Part of a small language model's weights.
Architecture: LayerNorm before each block, learned positions.
Each number is 50 + 15 x the weight over its row's rms, rounded and kept within 0 to 99. Layers, rows and columns count from 0. The size before them is the row's rms in percent of the matrix's.

# down: layer 5 MLP down (transposed), 256x64, rms 0.0572, rows 31-55, columns 0-63
# up: layer 5 MLP up, 256x64, rms 0.167, rows 32-55, columns 0-63
down31 099:69 25 48 59 64 37 39 70 48 47 45 53 39 41 23 60 68 81 74 28 59 75 69 58 32 48 62 65 45 55 47 50 20 36 25 51 48 58 32 49 46 30 62 54 59 51 49 73 38 51 44 22 51 48 29 88 40 67 53 61 41 57 55 31
up32 101:53 51 41 64 41 36 42 46 62 42 78 45 48 17 75 58 44 57 64 23 60 72 60 40 42 43 42 35 48 51 60 38 48 32 69 58 48 32 49 32 63 40 27 27 26 38 65 86 40 47 69 27 54 55 54 51 58 82 74 54 30 67 43 58
down32 099:35 51 37 64 18 71 40 51 37 85 43 41 43 30 50 70 32 31 56 25 77 74 60 69 36 70 63 47 76 56 40 70 48 63 41 28 33 56 31 36 63 34 37 43 33 69 66 43 45 53 64 36 63 51 72 41 61 49 59 44 39 56 49 55
up33 090:41 61 58 47 73 19 74 55 65 67 44 21 51 37 77 43 57 46 75 36 61 53 53 69 32 56 36 29 58 33 38 53 35 27 42 75 53 77 35 46 59 30 28 60 57 33 55 38 54 83 54 70 48 53 45 65 35 40 62 49 68 38 54 50
down33 081:62 34 37 39 38 62 25 60 43 32 61 51 15 44 59 75 65 53 32 51 54 57 51 68 65 71 65 34 53 63 47 14 41 45 74 45 81 32 67 58 28 56 76 39 44 28 56 58 65 55 49 49 38 74 43 34 49 60 51 29 45 32 61 58
up34 114:52 48 71 47 57 72 60 54 41 36 82 44 55 68 68 49 43 41 44 15 42 61 33 62 56 53 64 21 52 36 68 60 21 55 32 27 48 20 52 76 66 57 51 55 36 64 33 66 55 60 62 21 46 46 56 43 48 48 23 27 59 52 47 71
down34 128:45 66 61 58 65 55 48 47 71 56 27 59 52 42 31 47 19 46 41 57 54 40 45 49 60 68 15 57 42 49 44 43 57 36 44 65 39 46 29 35 61 65 84 39 42 42 47 61 43 59 60 52 74 76 51 62 26 39 46 52 99 40 44 29
up35 094:51 56 34 54 60 44 24 56 55 50 40 31 55 57 74 30 46 57 23 62 34 17 34 25 37 30 68 58 32 45 27 68 52 52 47 45 88 71 35 36 49 71 52 65 58 59 59 54 57 37 71 50 52 48 46 66 70 54 47 66 33 55 82 37
down35 098:40 44 69 56 51 65 74 65 44 44 31 60 61 24 35 33 63 80 46 35 50 67 48 43 50 55 43 50 56 77 65 49 44 32 77 79 13 50 65 47 50 56 25 59 41 39 67 53 25 53 41 51 61 47 59 49 15 31 58 44 67 57 26 63
up36 105:40 47 14 50 80 39 62 20 78 40 45 30 72 58 36 61 81 56 34 53 30 63 37 37 40 88 43 43 58 55 44 27 56 55 70 55 61 48 55 28 43 41 68 65 45 49 31 41 66 61 67 33 60 59 49 24 50 40 52 46 49 44 54 51
down36 103:33 38 32 38 58 80 71 64 58 47 59 55 55 38 49 64 73 63 47 52 51 37 58 61 57 67 64 53 63 65 54 35 07 30 49 70 45 60 43 32 59 44 23 46 53 42 35 86 38 20 41 35 45 59 77 37 39 62 38 51 50 45 76 47
up37 107:48 47 58 51 74 57 60 27 53 67 69 37 65 49 32 61 33 63 40 41 58 64 68 32 60 31 51 36 74 52 46 52 51 43 51 51 49 31 41 76 35 71 20 41 73 53 45 41 65 33 36 31 28 45 59 25 59 37 10 59 67 70 66 66
down37 109:49 52 58 34 39 31 39 77 54 45 44 52 25 58 44 50 68 41 47 39 38 50 49 76 68 68 50 67 34 60 49 39 53 60 54 48 83 51 79 21 40 44 82 38 26 26 41 59 61 82 51 62 64 36 21 46 31 56 60 54 40 60 45 30
up38 093:47 59 21 60 55 72 45 71 39 59 47 69 77 59 40 69 37 79 38 33 64 60 64 54 53 72 26 48 63 47 71 49 31 76 60 63 18 43 39 55 63 52 23 68 45 57 56 34 51 60 68 15 56 51 40 43 40 33 58 51 37 32 57 53
down38 087:42 52 40 36 63 61 52 46 50 59 55 51 38 62 90 29 56 23 33 34 44 65 42 64 81 41 56 40 38 65 47 42 43 53 37 62 77 33 47 62 53 41 53 41 35 37 41 59 81 72 30 74 62 58 53 42 22 29 35 36 58 82 61 59
up39 099:45 61 53 61 49 73 26 46 43 47 41 56 51 25 61 63 77 44 29 50 40 27 83 22 47 31 70 68 36 51 59 48 50 67 33 47 73 38 65 62 38 56 42 57 60 55 40 38 55 65 61 62 36 19 27 69 31 44 34 57 66 79 61 53
down39 106:52 63 32 50 62 69 34 55 58 34 38 46 80 55 59 45 52 09 39 63 46 42 54 60 46 56 50 43 69 51 35 74 53 65 56 52 40 29 48 23 51 57 63 62 12 33 68 60 48 53 15 36 45 64 64 49 89 34 48 62 46 66 42 50
up40 097:21 31 33 54 64 35 60 36 34 43 72 52 30 61 65 47 48 55 49 41 59 40 46 30 65 53 39 38 44 60 54 56 26 49 74 71 39 52 70 75 23 31 49 57 80 50 16 52 42 62 44 67 71 54 41 66 73 64 30 36 62 68 40 53
down40 091:59 68 33 50 80 25 52 42 45 59 84 64 41 47 77 55 46 51 68 34 41 74 73 60 39 64 38 47 31 34 15 56 48 56 36 22 73 55 74 46 48 14 62 46 55 41 61 49 44 50 35 50 37 39 52 72 35 50 49 50 52 35 45 62
up41 098:54 36 49 47 49 39 40 54 36 38 53 10 38 63 40 44 45 45 47 43 55 38 65 51 43 46 49 40 76 37 47 80 48 46 31 54 81 51 77 39 56 47 41 59 64 35 42 81 56 45 41 38 99 61 47 58 23 56 58 39 78 50 63 63
down41 098:62 46 41 54 30 50 48 71 44 79 60 45 15 46 63 80 55 55 42 74 27 40 67 45 39 57 69 34 58 53 66 50 52 41 67 12 64 38 43 59 65 57 61 47 45 69 32 52 55 36 72 36 42 39 56 35 35 33 76 61 30 48 50 22
up42 125:48 59 11 61 40 49 69 60 76 29 44 57 43 48 91 59 40 48 40 32 62 53 29 46 61 44 60 44 27 65 57 42 39 77 80 70 57 55 18 78 55 47 53 35 46 76 57 50 49 60 42 46 62 37 33 51 31 39 54 55 36 62 40 45
down42 124:49 34 48 41 30 46 72 23 14 73 45 63 34 76 23 38 52 44 71 39 71 65 46 28 50 69 31 56 34 66 53 36 47 67 41 66 34 32 35 59 54 33 54 42 59 67 40 63 37 61 71 68 41 36 62 39 46 48 68 68 57 56 69 38
up43 098:41 59 52 45 44 39 57 38 30 70 47 43 54 42 47 48 40 46 52 39 57 84 88 63 51 47 54 50 59 62 51 36 68 31 47 36 60 41 66 40 43 63 61 39 31 49 59 48 44 59 89 50 62 65 26 57 77 50 34 12 40 50 58 07
down43 093:39 31 61 31 45 57 74 50 18 63 51 40 40 78 61 50 53 56 66 66 64 47 61 33 56 38 33 60 45 39 47 40 21 85 44 24 52 52 60 29 39 26 50 52 69 45 52 51 55 44 89 65 59 40 65 68 29 47 73 34 33 50 52 40
up44 097:64 66 52 47 51 74 62 40 65 43 81 47 31 17 30 45 52 70 34 32 57 58 59 28 61 53 55 47 55 47 20 50 52 68 28 56 47 36 57 63 37 55 37 41 41 52 63 54 36 51 55 46 88 51 69 51 31 69 15 39 75 37 67 57
down44 102:14 37 63 64 67 32 48 35 54 59 36 48 61 56 58 56 68 59 32 26 36 38 22 42 49 61 52 75 69 64 86 41 48 51 29 42 47 53 61 43 35 48 74 55 61 44 47 40 80 42 25 36 63 49 50 35 79 28 44 62 53 70 45 55
up45 094:60 54 19 44 95 66 55 27 53 46 51 29 22 46 59 27 35 65 57 50 48 59 60 58 60 31 45 65 38 39 40 35 65 38 71 78 43 57 49 68 69 52 64 48 37 72 60 52 59 51 49 27 47 66 41 26 67 30 51 52 50 37 24 62
down45 103:45 64 46 52 64 69 40 33 45 61 27 57 53 62 66 53 75 53 59 24 40 29 50 37 64 44 72 49 63 47 38 84 67 38 33 43 43 20 56 59 80 38 52 59 29 70 33 54 24 30 50 35 59 41 80 52 52 27 49 66 64 34 52 43
up46 103:61 30 41 55 39 57 69 44 55 55 45 44 43 73 59 71 61 51 28 43 51 54 52 64 40 24 37 29 43 56 47 48 33 49 54 54 31 46 72 83 63 53 27 12 78 35 55 65 50 59 79 69 43 33 29 50 60 44 50 65 25 48 79 37
down46 101:48 53 51 07 54 36 33 46 82 47 53 64 53 50 68 57 19 46 79 64 50 35 44 32 45 59 36 51 38 27 75 56 89 33 49 49 49 56 63 55 50 35 47 58 63 49 71 47 47 29 57 60 41 56 68 47 61 37 48 26 74 59 24 56
up47 095:50 63 29 54 55 26 56 45 28 60 69 50 46 51 64 57 57 83 47 77 38 35 60 26 66 55 29 65 44 61 49 40 72 40 39 55 64 38 32 45 72 68 31 44 34 25 73 50 48 18 69 50 37 30 51 57 70 29 48 38 52 57 75 47
down47 099:64 66 63 51 34 39 35 59 29 20 56 59 38 66 33 43 41 53 54 81 71 14 59 38 37 57 41 74 61 68 70 39 51 46 61 42 45 70 48 72 68 26 30 52 36 75 41 78 55 58 41 63 42 52 54 29 29 45 54 43 51 44 45 31
up48 114:37 61 55 59 60 80 56 45 61 36 44 69 45 79 36 48 45 27 37 52 67 32 42 51 33 48 22 32 36 25 60 41 51 46 39 32 65 48 50 55 51 66 45 67 29 77 71 34 65 45 73 46 56 45 70 14 65 41 64 31 45 60 74 54
down48 116:40 49 59 50 46 47 74 53 63 63 49 43 79 47 53 21 39 44 78 62 76 32 59 63 55 49 71 75 40 60 48 63 40 33 51 65 41 39 52 60 61 29 33 49 78 21 63 46 35 57 55 51 49 51 54 47 55 49 25 57 17 61 06 44
up49 088:42 59 56 63 60 46 75 45 45 63 58 58 45 57 54 41 73 51 56 50 26 50 45 24 63 39 34 66 68 41 47 29 53 76 50 38 36 54 73 54 56 50 12 21 68 53 62 45 41 42 64 61 60 16 47 55 42 36 12 58 84 61 61 48
down49 089:66 32 59 55 55 33 43 35 52 31 35 66 40 58 65 51 52 35 78 36 47 63 37 73 63 83 40 55 46 45 25 46 57 22 57 84 47 25 41 60 48 58 91 45 65 64 39 36 45 40 64 41 56 64 46 56 27 33 63 40 56 43 41 29
up50 091:58 78 38 41 81 43 38 36 48 36 71 61 38 47 32 39 76 51 42 42 57 42 38 55 59 19 38 31 35 71 59 23 45 50 28 43 36 60 39 21 48 28 38 50 51 66 52 56 76 40 41 84 62 59 46 47 77 49 38 64 54 69 61 51
down50 098:43 62 82 83 65 37 43 54 39 49 35 46 46 68 39 49 31 34 35 48 46 55 19 70 55 72 51 43 56 28 72 55 61 42 43 54 34 76 49 37 64 57 55 50 69 68 48 26 34 49 82 29 30 42 39 65 36 49 46 51 49 51 65 16
up51 086:77 58 27 52 60 66 53 45 34 78 57 48 50 46 62 39 61 39 44 27 53 46 64 59 57 36 60 72 03 33 49 63 38 58 45 44 46 63 78 50 38 41 24 55 29 35 18 39 67 48 69 54 76 40 51 52 34 44 57 50 50 67 72 41
down51 095:35 25 45 45 54 24 55 63 27 62 45 35 54 75 50 51 62 44 88 81 74 48 36 11 57 52 49 45 63 42 44 55 59 47 53 20 34 55 28 50 52 55 64 51 80 70 68 55 44 36 63 32 54 39 49 35 68 53 40 62 63 37 39 53
up52 097:52 51 44 79 49 67 55 45 34 48 36 43 47 54 56 65 40 69 52 15 48 78 50 21 83 63 23 67 64 75 63 49 56 41 42 26 69 23 50 51 55 52 44 40 32 57 65 66 32 33 73 54 40 61 59 46 40 32 55 20 46 58 55 44
down52 095:32 67 73 35 42 27 46 34 34 26 23 35 71 54 72 45 32 31 48 64 32 70 37 61 56 48 35 29 65 44 60 63 38 55 38 76 39 65 52 45 48 60 44 53 50 69 84 30 57 51 64 62 53 58 64 53 63 82 37 56 28 57 36 54
up53 105:55 32 42 45 40 40 55 42 32 58 39 60 44 56 53 57 55 43 57 49 69 34 38 63 81 38 65 37 39 32 77 44 70 77 46 48 86 22 53 67 48 28 49 45 41 25 52 55 75 48 81 65 50 61 63 14 60 38 63 51 30 43 41 48
down53 105:18 66 71 79 57 49 50 29 65 37 35 20 42 73 95 66 49 59 45 44 43 64 36 44 65 51 33 51 52 41 44 50 60 31 62 50 47 41 45 46 48 53 74 48 53 36 37 61 34 44 64 51 75 29 54 51 56 85 31 43 49 49 34 29
up54 110:46 72 63 60 63 40 67 57 39 35 52 54 37 48 70 63 35 34 19 36 59 53 44 69 45 40 57 51 48 44 47 55 54 43 48 63 28 55 52 32 38 66 21 75 21 56 78 39 63 36 88 29 58 65 58 28 52 55 70 22 69 58 47 39
down54 108:77 34 38 45 25 61 70 50 37 41 48 52 29 45 58 55 43 44 56 45 57 48 57 36 56 59 56 63 52 58 25 63 44 51 58 48 71 45 45 40 48 56 53 45 43 64 47 51 31 46 42 43 32 80 60 46 49 20 78 33 99 46 20 75
up55 100:14 63 49 61 30 53 52 35 71 60 49 74 55 19 43 63 64 55 61 28 67 39 54 67 34 40 77 21 44 53 75 83 53 49 63 56 57 40 37 37 52 66 27 49 43 56 56 48 78 55 56 46 31 57 20 44 64 35 48 47 60 57 35 48
down55 107:80 71 46 58 59 49 43 25 32 18 32 24 63 66 53 61 58 36 85 47 36 26 44 36 60 28 47 63 51 45 67 56 49 58 46 47 40 35 29 40 52 76 77 45 41 57 38 47 61 73 47 67 62 36 35 55 56 79 54 49 70 37 42 50